Weights of a small GPT-style language model, trained from scratch on English Wikipedia: capped logits.
Each number is 500 + 25 x the weight over its row's rms, rounded and kept within 0 to 999. Layers, rows and columns count from 0. Numbers have three digits each. The size before them is the row's rms in percent of the matrix's.

# layer 11 MLP up, 640x128, rms 0.222, rows 49-262, columns 0-63
101:466505484567527483475505503504449502518485464527515509515534532466524501479521464485503494444515489474489465469508471510501458473528499525477495530497514503511492534494514537503492512531477533
107:465534468559522494488447503471505500500502471478487504513502559479473491510502519523484560493542524472512521523496562513502484530486463522505472517496486526552517516550534482465480488463498481
091:504496499517461541491527511506551471519525496508500511527507520514459504497486478495492462506472483495515498488477499490548448495508496478472455509564518466542520468533496467475523482521504509
110:507514508544488491544512478489523436511549447486518471505512499475484497507502506510508457493489539511452466528461514509493506500568488520476448438495484488507511523475490512504517468460488493
098:478440493520469543504459487538471445501450519482514519482489487470511488504471496487473472499527511519518529475462533500458528497528485537517502491508462514466514468490514498493465444520480511
111:500508484487491516477490504544508484535499461488507485455550472469498495526507514457511476505529514513473499499479477536465498503477548481504513477508520496531467525469461453527478500551477517
104:501483472502475438491509540496506514524453511535473450493545557487491498501495507498509502489493497498487485530456490503492505490505479493490438507482486476522524551517519501509523472507527523
090:478460483484483488534515484510492506520520499499540470521482509514526493504537508498440482477463469491500511518491481519482524527485521547481451479499455547520480523541535528516519464499498491
098:514523525519493505465487511469485429473513485461449532479516515540469496468504533502497505523448518522484537451526526480492475470513458472519501526490534494483506498516479467513509497479488485
102:472472549560528454497542511513515500482478498486472506506502499498493484477494498501457457503487459498493538538537483494468500449509460524535486470504503465511537471488451500486503493508506470
098:490544496510504509504466486459486474535505512503489510509519498521477569517508538506466488507480507488506516493505499491525495479462464480530548520513470484493516519502497523487529561507492513
100:509473495490467495527487492514507450507505482507497477490510547484506490476479527502510485499515508480490513500496469432493566509521517537489484462475511500485522475486502535468523497543475493
093:487494539486471483513525495473488441490489498536505511551488525534534496540480411495534509511475465499476459535478504529448550474521464491482517498512532488516532461532483512511509494510499474
098:513558484505460521511525462470498529499495504517496513483476507491503504524563496508518514472486501460469478486488506504519448511511509528531477497481460491523509499520447504491525507500498527
097:481468460499518530525530546519556496489473486512509471518485506497537482522487460459533457506505516506470491479493486508531524509562504492516503445492572497474508475542541506504488464524546501
104:489483508495508484496477515458493480515477520499490495518485547516524513467510484504497513534484484508548562474505420432492488515495520521464549496475510504475510523479488552462484517539507480
110:505515470474496479496499499513482513536490502504466511439474504487530492483495499471519470526506546531517472470503464515534515567465502501481505517495510514501488430515510477479478518503516529
107:503517520483497531475513508524524508480497517504572481527481486484431476488525489502471482475448470476479474530489492505499484493574496503473499483452475503496536501484476505507479506506511506
091:494440500497479484521494519489490465522516529427503503525523500550513486489464493510508520506521485507501567517519493480551460521477500509487532495496540526500511538520505454539506468569517529
104:472502507556493507493565480535491466495503508542519506469457500488520529466502489506481494489465484532480451492510495502461492534487484513506472493487517525496526471500464514511500471510477469
099:512507494520512480508469475499518507499469530505534516467471529484497490506523471506517522456534504503444525518498495498551472455546470547529507486523473539445496483507518518508476527506497509
102:512505530524469493484512511498488466487501500491484518532515491493518480518471517511435508494496498500466509462521517478509533531481498506493487498494514505490482445520453508527504493447513509
105:514518508477484537480520506528462504456482502463545520504490539492466500504543517482503472524476497529509510468451515492496534488480499517496515503503497506454517546494533460503507518499526482
101:479496513498516483514516538520489481493528572516513515476494492484476498551517495513509512479491505457515513486533494486509522480472465471466537470533503481506526487518512448472525501457488504
096:484509483512498470508512546520440472480470502536541474507521504470468476536528462526501557524511550460522485518554527467520507481494515470506500482477482471503516467521544515509533490503470515
097:488541498472510519527513499494480492529528445500461493488514483493527505474492519486517479487533477517474488493498505545490481502513544547471511443521457534511540516530474488490512523476508501
105:486443498538499476522515473505515498477483509484552451534459472478506524496534491524491500545502501492508501486495526491488497471529528526474441517507450465472487499472493472509522531462519487
099:525485479539501500523502491544503460487468459482485502466492460513565495451537510461513517514496491493507482468518514526526480481533516499493521488543530478506505511518470476481497506479516498
090:521493494522499529557535491490494536472531512522499470505478499524445494507457466469497508504514499501536486521525496571480535516544473471474488487491514486538495488530511520515529488502481534
108:505526494473481467511512517453533484478485484511483498510503493509457490524468491513485512517416492491531472513509523477507527516452484495492475476457492450460500492503463498438485464486527473
107:515509536532531454510488487480497526477500472486488496499500524542509526526516570468457512527494502509561510498494478514528516523507539518499482507493530497498470492496436491464511460504473482
102:477539505470480519456494499514516516454511478499476484519531523481532507527507487486489515491495495467549449495473497488495467517497503464501506526554532465536501474505563518482514489536510502
104:488536464497504529514498487481512498530486533510561531528478482497499508485543470523470517500516504533513489433470461494432513544519493517488501513503443512493499484476534503477504486477543486
100:479463505485476525524545490495506518544525509505503510464475509487488537464555491446483495496502487502497471483519503513495493489516511506558522517512543482478502515513494450509487521505522503
095:536516517484516498482528489529461487495496515495457484545529492496513449491520475518490491504517477499487501480510450513509521519510501484478465462492509499478474497480497478521468533491499512
102:522494509480503485495444515466521454495493510486497497537522534544503512510584482506477506500496540496511516513475512476504518490488517530530501457442480514502519518487511505458476501493524504
102:524520496501482511497525482493446507481461498570508502504500455478498549485502483552518528522523476470510525481514513495485490520523476506482546549494529556476514548450497499540527505498485493
100:506477501478513503468482500545493495483496480487529474478504509468463504498514489508524521493503529505513491483523459490484518485495471479493503431478493551527524527524508508473560510521529514
091:517487519445471502498501480469505526480497471508528499528512484515513510495509475530546521454501524496482515425444518488471497468509523464508451554483449498510533525497471486491489535507501489
093:501525517501502447501556498514502506502505463519548524485511497452521508493482506479485472494520496480449479528510493487548501469519505488537511476515517519468504441506488504482467494497531520
098:467512495530511499483528461465454525502481513535537505522517523507467510496520497489497536532490490540505539471511503486469433505524498511476476546497564530489501538544488529463450452491524491
107:419523484479458482516542508473501545502524494526519488434473473516478485549537481505470501474466493502490494511500492506466485529508534515534497536505495473492504508505517527477481498511500509
103:564483516489521525503518522518485484524476532492492510483495525450521511521485464512505488485511495509517510521506500484524508491487543536510473507493532494539527490511486479435527492499517496
106:529502472520471507532510543476513512516493516472477567483524516480457500528508521498494453477462531512457443521460498521491496508504520463510499534484495502469473523497483490505510479501499508
102:489476539483567519477505517475506499511475450482526457533527532479490484503523491484501500512521475468517488503519506479516480477510456470518492513498514516542503504481497530533561524531518457
102:497476508502470507494485477505541487485525528559499480532473459534471534494494531475480490497487537533495504522521514475509532473518524526458467508515505493487465494509497538518524484486503468
099:497480463467505518485543474506556466462487453484460441522508495496540507483524431495476436522498521503524495448516501490547489499473471522498536506493507468457512527502497528526494518528480504
101:511497537491502448507521537498517516471480526549501490488505479483526475476491482512494528522514506526492502521519472503521517497532536513484517472510472540516484477500520528485533504479541512
106:535464494470526470476455491489532509503492505478494476497472499487499525516532520476494489513490529461460470521490473536457478507513460500505504502520508509488483526541478517491534514534539478
089:500497530504479539518550526535475497497497528504485459469515476516500492539479506468500482521527504495518487466511483497492529510527491513496484503530458495486485473531521495520465480478485531
104:473530478514449483450490497516534507520503547494514469489514465483477504501512517496494500483509449507496525468437463481476508491487481468524497457547546544530498445505529494487475510496498544
109:499491469489522487522485521543484542497482512513487529530515485489488511528503533472494476489518493461493520491446454504463474512534468541432534455505495488539475502497519507538498530531521499
096:497520536525485516496510531463493499501506470444488543511526504480464554459526495484490486499497509482543483535529529507490517530495519470501485521517472524554510535471505469504491506547512500
098:497529545489530522484494537528525505483558464488511465483494513450563523516511500528511500478540510428467489492513539538486479525485496474491483471481463509458523481487545493506509462507544501
098:498535554518492495453515488481482484504487506454519514516502513499484465511482496513548517535504490501527518473533496532498498489494485517517493502489502487473518417455476549471493435549496464
101:471520510507498488508520476456482472478469488482516495529532475477521487520504492538497556494504508519487525498488481492503539496496515478539484466538470484470515477482560497450499471490529492
102:511518500504480508479503467496498499512517517497491526499513514475490442532476537532491507458482468513503482521493501447459531501467518497494491512517534514504516486481494512482492467514495531
111:517491534529498518498504503491509496484476529490503516526506537516520497467456452502513504537515520541528543525483474536498574468479448505488498515511445521529514498464533504544546480460508499
103:530497535497472518480525453490499498467515461470514510508513445508549499531510527498522569518437500444462452495518507464499464527479497498519499460470511485520528499493460471526441512524548506
110:474504494532500489521525511487504516469543481499524516478550511517467515506459490459469542532486442500534523453528455497512510477482509503481508528508488520490486503446530495521496523506491479
110:494501513509479490476487474516484523506505495501505495480509450498508478492472515554481497513473524537453494587513525510490525497487469480525493510532493507484473559497480490467490487474474501
095:507533485473573489523462457501467508478494487530510473521522435497480509516537463543521503512524493563468497514513542507461453477486534513479527535518507521525506484464498501475483510458505532
102:525497488476436468512511513528491510488453527473528525493533542497550525469521526516509542480525466502526488545480525489522455463485455488498518497486555531509506481545510480518481519518494573
103:520552515502486516517517474441502485504547484515473514527503466490497519504487492496488486483496511535501547494542476460508494520510508482498496502510508516520485531514536497504484538473475520
097:518527497510507526476514523489535494532549476517493504463490502544556529526487463516495504534539492509534503465465501495557487509471473471490518532525495534496485557531507538483514536473517527
107:487484479479527504481527489511480544511464524512491505439491573500505490496508526542498543487465455495511469504540525473491502473493465480492482486492496481514482466496510498448527521499477489
097:473514496508546508508537456491497520457505492441484517479487467516473464474502500485534523527501492485473501489521469550545505470456537552509542499489489467533526549486504485508523495507506506
097:497518499507533529492485476519536488465518527507532482502513511517508496494539509530529521507503503471546475462561569518501524500487535492473472495471508477479498462482485497531508525498462518
100:451512478505482531474464516496482453475464520506493492482518478517494513550514479513533524514484477530515503452507506521508428487490488534504513488468527528485461503499578522508502569528514468
104:486506497498506533515475507506508526523495527460500506472511470503540490489500499509537497504512490485502543495514475506471489516541489479512514516495508463530514510547488552538498465513478514
096:502468446541492512519492518500481479505512481514498493473501509490509537468495513507510460462539505536535466497487476499480515469507468452505531475517506497440503503475511480509535501510527468
103:520517524537478452532513471566509487508503511476489508520525521492501504486508503488528508505497523508480529456512452509469546491505488491551491480533496475566510555478483491513519529488494514
090:475530441479479490495531494496486527495512489503447470502545509518511515545485543493528525500478475481470485471471476510497500443477455514514511529480527494498506492508511460492509580514468524
094:508489522451508501508510475471474521494495456500449489485506497517473470499498488481499524499486534481519515518511496506497491497512500444496498514510508500503484493490505506505530525499449498
105:448482483497469503514511520543514481506487497484475567506506508530489501508469496478479446481505496488506519499485524500500482510488542524508497488549487445496488478511423534512477476455528502
102:497514500492505498523527466498532486548497475524492480474515494454492516489506491477525474463476503495506500541511490499546533506508520487484472533493501483516486465491501510519529511464414488
100:440543531443514498487517507491437510519482512464544522535540535516531529492491532515465531480512499505515478513532498457487486533491509454513473513509520528530526473472469533493480459470520477
096:496484543481487501480546475498518482538506502499556504496484506516460509467512503510480525584447504492487533507497513494489453457505482470486492523480493459486495492472488509532467488519537497
094:474515507515483516467498525510531454479500502494526481475486529475552457495511461531578532503500519480503515497463483518485520507524488489502519508487472510488475502447488566459478500533485497
096:485447482487454488488502505489470488509464514514470505489503519475495457508489544507475499507525511549475486551474496483502502513512474538490486504509562511503523482479514512500467449442497467
096:462493454471476532498470524471525492525535471489461489442522533546480516538498539475524495542502459459501479437515487526480488519481494514530487496536475513536460509523453489473482497556494495
107:559516497507501467478505457500490493497479469492513540472539517479507512491493549523481508491508523530459492491484509460495458485500542487492495548475536487429490512483478521542512510499492532
104:525507506510525454490563490483518450522532478449488507473474530518498534497514514490517509498516488525490486458470493474470489534491501491489493519512510521493537481533470501525482558468491486
104:472508491544497483496497518494478503520512543503508486475438497524515454488456516510518502498513536564501468490530532504487524520495494474503484525518460518443499500508491466522495494522476519
106:482505514489493498480503490516496487517531497493509501540544471455542499436487509490522483517477464526508478539499512496535530514524508518521516515516557490498488545453451488508506485499472508
090:538515473485491528482508498512498508508510529509532488524472461473484480540512494528484485454501456468521496502486525480512536473486467465476536555497527472468514487486505496543491500514486543
098:517479538544524517515476511510509498513501438514485471538498527520530512513541527476475475484507496485499485539475423531489503454471524501527504517551484488491444497511501511487469507504546498
099:501494485494509476479494542489460473481454496517501501490517522522465512507527504465489499516463478505526502462496549535496529496503448560482472516569501539498508495507519509502535494524509531
101:506497448523502457513470438483485504499480515533507525523498517503509518543500525509496518500491518515507469579490507509529496486523476520504547469524502492475524477453482451482502515504502490
102:514505500484472486491549492539482495508473507486502455476509532500522533479502498484504486537461489510495457501531528503472450554528495508502541505512492484513517557529477509443527463497481459
103:526482556538514490509508494524539536507544494482486462529504538486513507503467541522499553529499508497447535456456495522527510504468528493515463548535471471506468491486484468539508503483458511
109:499521503531530492480495508517431528482461479497488483511487511518495536514481512511514493512506490511531504514536485468497502490509594537500470524435477511474515495495482553512476467503473457
101:509457503461483523490509498504499478492506507524481458476504469514542511536520531492463493477520494477465499511498512469480497491501452496498496515528557536555469515557526519504552542488509537
095:496497515442482501509454504519483504452523486510518500482471484500514498536519504489503528458496528490514478454530493479515523519486502537494515541514489512492508523456511479466460515546514512
100:507528494502496500502495504463499486508506515528514493517455512478479521485518493484490515449507469475535519522493524506468434515527551497464541476536589467499531500466478456510517487474462479
101:508501507503474474514527506505514527506475448482530533496457546505505443521490505477529506458461480480506516460477527502538476498521497483527491521462539521483480520472474543511498507515531511
088:483482503480525460496486507465472482484518469489553478494456493503503503534482541515515495473542509471470543520532523487541518542482483511525494501501496503488487498498500517545488487525459477
106:493524521500488516481503460446494485554461513524461492525473512507488482505474475539520489524481508453502498516462534483474503504540492511468491541544496525536516501550462483521521507493498505
092:511509517500522495492482503443477491461532508514478520487532511482449494478471522542532510495500432519510505473501476531477496492446503506503480520531506536515473518515482504493532500504510511
108:497518452453504507475498497539497504461510547472531492527508526517500530521501494485508468481505530537511475480510483503522553514523484509527503431468514524495535473473500472506513501519480528
092:492487509505516481508565526503505497485510506498507478496525484498490503515493499491506479424486529430519471478483491529490497517548505525479521476467502546494504500514476493495517523488548482
096:504484500484470492508486477492498437543500499475501536470469493478517489531509513501455522509517476484477535503458498527492528525542536475525463489512532508534492530512542538516500515523531504
096:498515523478514488492468477456484497474477513512532519481480527501514467487545510519494472506512523484533512507508517514479501466476487490484472525518508473479584534499488486509509492500517512
100:529495456507480465478497462508545513483494486526482466505575492481468457524494521500520534474471483480531482499471475492514491503474480524521526467489534498459482494553500539510477552520540467
100:511526463503525493487552505533565521521470515492491520504476556483527521506484509545475466495534498471488483493524487464507500473554441488459516509468495542500516530505475499494517558476495509
101:495551495515509512540508510507451509471531505502501514472544499507506472527450491492508438528480516504506535524511497512483490528516543570468466492475528488488513499517517527490509496553486480
103:491524506469502510528462523474490472496545532496489506502469531522527468507453456492490483490517510490498481460488496502504500504494497481463512510495501541513511534489494515538497454467504501
097:539492509504505488529493495467472482476471521510497474487509481473503529480450556523496478501472516502519434507488499470516502516506496512497506484515512485474494473504511545512495531453483490
097:510508490519474517516511505511496465484470488493490512447502483473506508468481552516502485535511514461520508531513500492539510479568485504502524513538516552487463521501539502463507491521489541
099:519470492498517496469553528508471521470475522432522495508499440525490480492482485485513519530467516511473506514536517487479524476541487488540480529529506508463489500520471518504514439502534505
102:482484487509467534500535513526495493497469508519459514482491480491485457516529554472514464473504502515526454450504519500519506533500509530509539562566556487490497477526497488476508484491499495
097:501537530526524461492499459503512481497523515468473504486568478493491472515475492525531516456493493504511473502506470473483454472512483498515492495543517468527531538488519480518525514482465569
102:533505515455503491517464497528484470491521518493530500453537477478528509510506487488517485493517479522482465497475507567479545506482477511503503509494486529488530527490492508494456521492491511
097:506479476522506485514524492462484541520510454525491501489481467506518507494486501480449488506491509432480473522495469510515479498497472528503506516474454513469504508540483474528483479531483569
096:485542498514528460487499510500504488497468512502519481530490505501513505527534480551468497491505513516498542500508522531475435490532514501525492528463464544501452514515517477544497454517501514
094:498427481517520486470469494489506506484498487494519548506494470546511479498493476456493528490530510506510480476522533513462540522489562520506475465499531517565497522495507515520486516518514554
111:457504530497493512517481518465503471516507509512506490535495488510498543477496549490478498510485505500502523494493519502482502522522490519488508539476540512465466483535489463483518513486541523
106:487487538493505481493531531521505483519425483528484489503496478498523520427497456520492514482507517504499516527501519482499535510528492453491514509488487485511485461541473532475523486499502474
101:452522518526524468530530485498510462504443528488502507438503523515488520502511477521496526487462507491554485493506500491503535516536508484502434485480454455541486516500495479479478512488524467
108:467505466483501488512501469487512523462516503505518528518512512506487493513485530534530480479509503507499461487453425504494499487464555496483531514499506533485478461494504540514514495499505566
099:520487541523533488550401500536474508493501479453476468535487478471512544505489532510519516481474490476491500496525498464511496490483470500461501494508491472528496481485524499514493501535513463
121:517523532517480531528518512504499472483523533499513537496480498491563462511457482468483494532493463503483511501496480513488499552527453499467473526462508483518515526481487481463463462537482510
098:503544512568491494480491510490489499522484518473491477554495526480523471481519515488536499496492479475458434476506530496526521515472499502510483502449482495490497474498517481497494549503518503
101:495518478439485475516487550561475491498507501490485520489455473477461548518528482507501523479495504479520522471482449509522497530537532468460485471529508450457508533460496487513499480507467558
098:450475528466504516479487481531519492480502532484470495520528485465535462469506494496472513509536501485494555525517472525465499478454525494490469513521545513533531527461514513523514513544527495
098:509489518449460514533554494473525534479544497461512424496446511487461476482536500481497515499511511518521491485471535495505480487480526512483491503530518484509484521521493555519553528498501494
091:487534471530508486479511506488474520516518510491498510494424500519488463507489499466496494512499510453498492526495491442507522482516504526466490529496504480509483566499510504507499521492480521
092:530526474508512503532557494523544535522501457536447506493503495481480499494470458477506491442479505524482514508487456495529509450502473549485501486490490508500513525456466491479475519471470493
112:464472490462475571533500510506494547479497480535473500468495485484478511446500507505532548509501509516507490526537477512442505481477483545497479530502482501424498501492509483510507507483473512
099:449482493507526504501480534546526464507463581503467464492466458498498536481507482515479552483500516474500461460472512503509506496520522471515488520460476502471482538536484493426530501485527510
097:484459506495470452522503529474472485464508527456527533491522526500498507515479494507511469531469509516467471525489493450487524521519463479492463539501516495495495529522521482503458475484485500
102:527500488486465490488528450519483459509504503505507514492506490525519470489503497475482471458523509492524577537467525486485488497516491485474470525482553474532527504523528526494507474517514453
097:493480507490537547516478491498518519495458462489510456500490509488521458505476514505520475513509497513494563510523538460522462507520509521489448514566513473493453526425497487518490467492489511
099:514522523495493498504482533550520474493523498503513545495490494531550488480568469514495486525544488504521507497476495505533520510502475476504481490470448513467530493504490512472492516484521550
097:501487507505506481477496491498482515491508489489494487565500508492474514477496540528483480482530526503530473447459482483489487512495503493487507526487469496504469541519483514486540524525492479
110:550498505525519489452499488481466512524515472497470508469474525503455501515512535515489473505490509525461506475554496496507512470479502491495504515510483494489473483484560498491462500518508473
100:494474536521486483511498468503533458548501465503481501488474444505501530499531499476453530511505463498492544529515502475528488536520506480480568492551497480528491477525466465486512518553491460
103:467488503491484482476478490536514483507441508491486466519529493507521487516512502467493520482492498474494484514523473524486517534457517495539539526505513473499495489509489542500499460490500496
098:482448497511478468481502468482525501489496554458533514478482513497515472490477490471473518514488515523513496467490475481474573487515503500518532524475509498518500456560465473465503520507459472
096:511525471478462523551483490486500461498464513468445498514496487486440457501505509482496476481454541532496493504487502511525525471504505517526527501508453526486473483512504528517495473459508535
100:545495481469500536484507550492534520511454532513465502509499518534498514527446510498549481493550496476498474458506480466469491507509528495489569513527535463469520506496446517458518486470504479
100:515497529449525467556516487527480538443560467510472517514478500512496488479495490471495517469481469481511508496506497533500463517500524517472505488487501551488492486486553548462477511535515492
087:477518503462498514492477508509492466459509514461493511471508502510516480484491452516468501519459502527524501494445566449533499494499516488518501505468523500452471477482514504487539488516516477
100:503475468495474545483519538503481509482517479493485514488509505454545533464527499496483500518544523512522526488478485496499489530532494490509454486484514489545500484531519502532488521512507509
103:488501479544507537463514508497502514475468436520471479526490523506517514516486499552520503479493466510511493468501507536458509489477505518475488552545468519517522506488451514466531481449471532
091:504523473516520521534497509486471501506538520479534541471517542492489491458528516516501539466492506505527507516462484488485491492500452520509463482475516530513485483517530484506472487508466501
104:534515540451535491498499524518496526518462531536461531534503521505485458514511463516509501517500525463455509567537504463513502494492475515515455508532532466509507531509520475528514494467515507
109:468467489500460504480547499524536485503448518495449525491492496489546521492481536526525482511514515485508425489504478480483472488495487512457513520503532477426489458534514478520530521466474514
101:516509500498518493486488498519465589500451514536538476524477524503503458512498515508516495514531520510531487477458472509499490457462473472481486464474504520498482530508497501509487497532494503
098:551517469496520506471516503529466521443518541473510513489529476479494452527483490503515512477533479479513490510541479495503500463502534484475481497501492464504499508510460486461494548524541488
088:547504508513519512495507503516498457468543553507483537506537474456506524475510510538522506551479490529496478480473463514511491486486505443515497476517517514468477496524503437542505515499483491
099:472519538574500470488515500516536481506508517518452485488468551494507514500474535524476553492454517543462509515497500537470492489474502453529547552505488494514484510495518489505563512532479471
104:527507502471483509514492481525535473513537506486478476509484497482510546465478524542493530512522490507517494542485489482508529516471480460452545504469535546489502502482515523461504494503513485
099:482506502485497521498503491509474503509511502476490471508482529500471457502558537460470431456454493507520517482498503485486478467502509502557499463511504488490532500461525514484463453512506488
093:504475528504499478505513489521506534510493567525504506534478482514475486468481454519467472545490502520531509519445513510439460519500483514472566459488519505493520485516471496525495505503505501
094:504459496497503552520525495470513498460505451474525529488490517515514507465495497517480534482459502493513564483533482507511488488479515558449513460506517512521510489501512553507535480487518512
100:515506545514481540524465474442546502498517476481545535463518497518474518503508479485527513496469477515505463523494544474523503481509516491469479469482541530465470515499499487540506546476504503
099:524522555511509540489503519524543476510481510538488453534525501552506555515493520491531508498535476515465514484487500502499513554487484494503504503482477508484535513503544459508540516553480472
101:470478511436484508491477509474511522480494484481500483494467491497493542493470506481461489461490547518501515521497468464513527486555486503500512520502520495502456479514535536507503497518482515
102:486492486475489470534531518456500512526478511497514495464516469516526514486499446468500517457508525465502473523526482461535469492518517477510498503548522509506506490529446492518508484515498515
097:481471482484471542476514513556478540529497529520491519520515477521458494518439504534504485454516482503513479563521480451474458495458482470515523533499502474469457494472482496494505494482465521
097:498488547535523507472521532483498494517528485481503484521486486500490441471507480529461513513509511453467476537491509445500474485466496507512507505497462519504497495530506492482485489456482485
088:466491528515501501480498510491490497520519473473515480486511483542514502502456495422522512511527532488537473530520462460512515485496495493469505526491525511496489530497484451532528482495468475
104:456477532473520478501490485455465507485488503483519531522468505476544504507528491530475549495500495503499517538507516471503450495536515482489489508500535528460434515502482490540524509451495516
089:523478503509509501495484495484500508549460490485474472501523507518467503476497473517487456527496515542504528527498502457478481519489514509501479507474458479487501527568556475479557541491533534
102:504545476485502500514552529528509502489501482518484500409515498525529524502496470492518504502505503487476530539504460549514529486509484499523499444492513512475519508479471510506466471489518491
106:468480475535536461472485483496439507482485554502475479479520534462471527481515491510524542512500483503504512519502502491460522521556422489502493544509533516519500503518522460458493498540518469
107:475502516511504534485488540495468521525504503484513485524536505502528536469503526504491496504546494457547507493491504486495463471538490493553503480496514472498524480500501483484484496482507518
103:471499469452501498497481491495511516527535517549455499488524469494510500486518416519490488458529457491477514483459482508493488498551481527510476506479499471478483504477501488524467511502475515
099:520495482495535520534511524526501473493463479484498465507487496518514532478488463486545496515482488471470486481529483474503540503577461500505471492480466485535506491506517492489514509469499493
094:480498463469496494490517473464520520480491531449517531493474493520491467575472547523503494528534496482518460494537484489473504530492510472471489524493509541495486479480474481517504497470535480
106:502516481475465487476521461491467484490512532545493468474491492516486519516483514535515501494495492494505456484451508497481489479459456560507494455504505503451516492512514518464482536480493497
093:492451499475482542520515517500500525528473490467461529531539524502517522488523518466493512464521515511491514528521468497482486474481517503500456493504497504508498517462539492495481509476422526
096:527467516536476430458499500518502490491489486513484518480509485507522509487495503522475478514470495501518539521517490487490513480466518532440513529512521563531479483459499473500560521533456500
098:567509510492468485502530471478519506499472565521545509511516502489484490507473525488511482489519496515490480512507484549510541501490510491557473492468484529495518491526478496521505526481500482
099:502497486517490469484513457496478501488469499521507469530499525484447483471518502515495444474525523453530510506478500490476502530511499482502486537483524520504517521472505511495512491483478463
106:484515456505503517512533521443508461461514549487523511487497509511526523465507529504488509514449461510472485512550497507487494482472476472501477496480520504496534499462500500476449488508462516
099:453491501481499459492472497523449497481537512504528507488436483459507486459481457510499497475479560488447526491496480439481508524487506518505513519516479505476518481504466510497493502452527520
096:538545481452523517515519511471466493530476529491501511509490519550511497491506491511477479527422499486516532476475503492486522478539506501504499479533514505512513512541506509526521496516571500
099:529501514491501522443477496480489511507417507471494518494456500439530534476505510478446523471503473501568516496505504508479506513458528506496505522519508516467442476521489513476517485505505480
103:540542503496501475520484516559540527477466521487444480518494488557460483535496504488473488497485512494501485524525470470553495482504502510532520491501536515522454501499466497493553485452470460
090:508504506469500485484574540497496460488499541510492502525498519472507494470463510489506486487476511513514459476518474512489530504465488505494515518570513508518517500466461477536525499490538472
109:489483497475521472490539471490507534514514503530477482487509501508476481515465513492474494500487521522534482496486490486482481502533527532510519495483492479508472530490500533515519451467504485
091:498546461555545476495476496490522520500516493500514491486510519499454566513494484496485530454481450506470514486444518441502498525516564536505488457539488494509485491457483495485540509513532481
100:565489516518513484517462492448441488515486505456521516489516542477499513512494488492458499498495529467528534530490556497480505501470508488492414499500466496525505509488509446538557485538481530
107:521491498477460498501489514477519503487458494523516505487529524502516534530550527500491472494470486527507485511513470524444485490526478537492533519507489483506495491500444484497541460489517494
110:517503500540526475516433533513514519517530507524516465461512513492502504485532535554494553515542530544518533490505502505484500516483518486523467508466481549533473518538485502520520547489516505
094:532531550496486546496449507521492478509494519512496486531492542527499576516459525500498497494517476492467494475501504513508474505513504482504495499480500505490536492509511512474471509520493488
107:488505550503516502520454507507526495526512539460496471527471538507490510538442545504536488532475503505543513513503478521524498502463477459492546477537492464482531532535522528489518479507473464
097:489516525472552497517515527506510499464477516499523536494505527515488503521492526503444532528479464517459521530470520517525486449494569553475496467495461493522492470499472523500531505502528510
093:471510507493577486472499531536500478508482507541535494479479507498508571481526528497521543508500484492505497504479560529521483507496483527490506532472429539483471474493467510503462470511512466
100:468489515488523545476522486470506519502478537500499513498537487523526498544530496454469472492488473477471513489465487508501522522498492488517548496543475509474502470461580523487530522513518484
107:464480476526471481518544525524567499527457542498457561479498477501523500525482499505498471525482449511515514458486505502502487474516466474495506500470454505460496514483476563476483459516552544
103:504428501457530510436456536510510479461486497492474511512506524504473508439493520466504485463488476501518524492485542486489540515479488509520513518488490452502491486509462507499468545519503496
106:484486491497524504517498482501482513470513520500464500504512473506512475553507494509547495553510527491549526478521495469533562471468501554511469486484536468507465482523493483487519511454505493
103:501441471476505507524485481466526502517472507493516503483465516555557519533473466503518495529497519523522514490518512537490503492520520460510456506455529494500486486495492520535486462478503456
102:495518523516456499534458543483509484442504483520494517481508487502568540509502526454473474485456495516499461487495530528465472463517530498493498500503484495508529498509505514495507499474492514
087:486531451519481482515519481497505525461497499480526506477483521496479516520528468510550546492499541562514488452551488481510498496518501530468486508500511450503528534559477486497496526544501476
095:499473442523511509555527512485499449473543447494502531530507470509504510520492493542529516485499512515505522549461494527490496534523498504511506487499533454512537515488494507499510456501487526
101:543471568491514487522521481496494533451498465501522471482496515492483500468494490474533489475487497546513477546499497524511510492532488524455529484485511517465477503444522513452479506509509489
103:570507508496479518519533479526485555507492495441514506503524490520477536500469503505530498497495536542487506525536485529484499488528492494512485496553543452466490499500527478476491507522550498
096:501469545533518498475500486505455500510493498508515478515494531481533494464482476497497496474488487489510497535476509490490490522486499536501507459495485440494507535468501524484448548473548493
107:429504486492520486485483526478546516458522505575505508518478479517517542515513467492465475551491484480496496506465539474468528467510522516508499517487511480478488503512506490492456498483468510
085:484475508530492472539503513548468494494528501458530506516487471501456534520499486485520488571569542516453507493510513477487487489516494496514537536504479497549485498486485483501456477476504498
102:501536540477530512489497491499494492483504497481508454505491517509526500535505512507480480514489483501532488429522476489541492502523502513522506492479496505510516505518522525476489490571499508
099:509474475519512506494435490523478478504502502511454460481484514507460479532464492532491514457482475471497526496474566523543542528489494526492458479491536522476486482499506554503497478466528467
106:513518511517518488511499507457541444529459464475531543479494493546531448483558488535476488531499486493505510468485490478505486469507509510476503501511485478499530507501504513504511498535525543
097:491469477526472514490498532476486506524499560477440482533516501505505511491511502471534493504506476499484497503506496500495488493545466490561503491462501477522455468535567505507513501505511511
099:499495484436486448509511505483507503457444500477435449485471476491496524498515482462490527514452501505481472526529497520538482518500478482497508524516470486504471523475503498487524456507468487
101:492463429485498524511505505474492511531483491484536498492503408469473477475469492492491454531486504539473464513497453501520480489484549516474521503473538531514534509505496495492492532479517523
094:530516437542487522466462517467487510490501533492505487514503460488466487489484506530480493509512530459489487501520536504485527496500502502478504499450475516460469494518517544505508489463521509
097:519511504454553543493484455502511478469470452496487529529545491489532472486493475460500530494514521475481472547494513496439520482498488433504553540485521433490525506502542473519501515508541502
103:480526522471517525521492502508549470508493470468498491505508509506514513499522464502527495430480518495512536496493534520450469490487486525464458402489531492492485487482504514478499487456541501
097:495497546471485508463521502500519506499537485504500503501487495495525501463487473517509519501492496504499490472496509509524539493561529516480468502491502452499508498495528445491500519493505493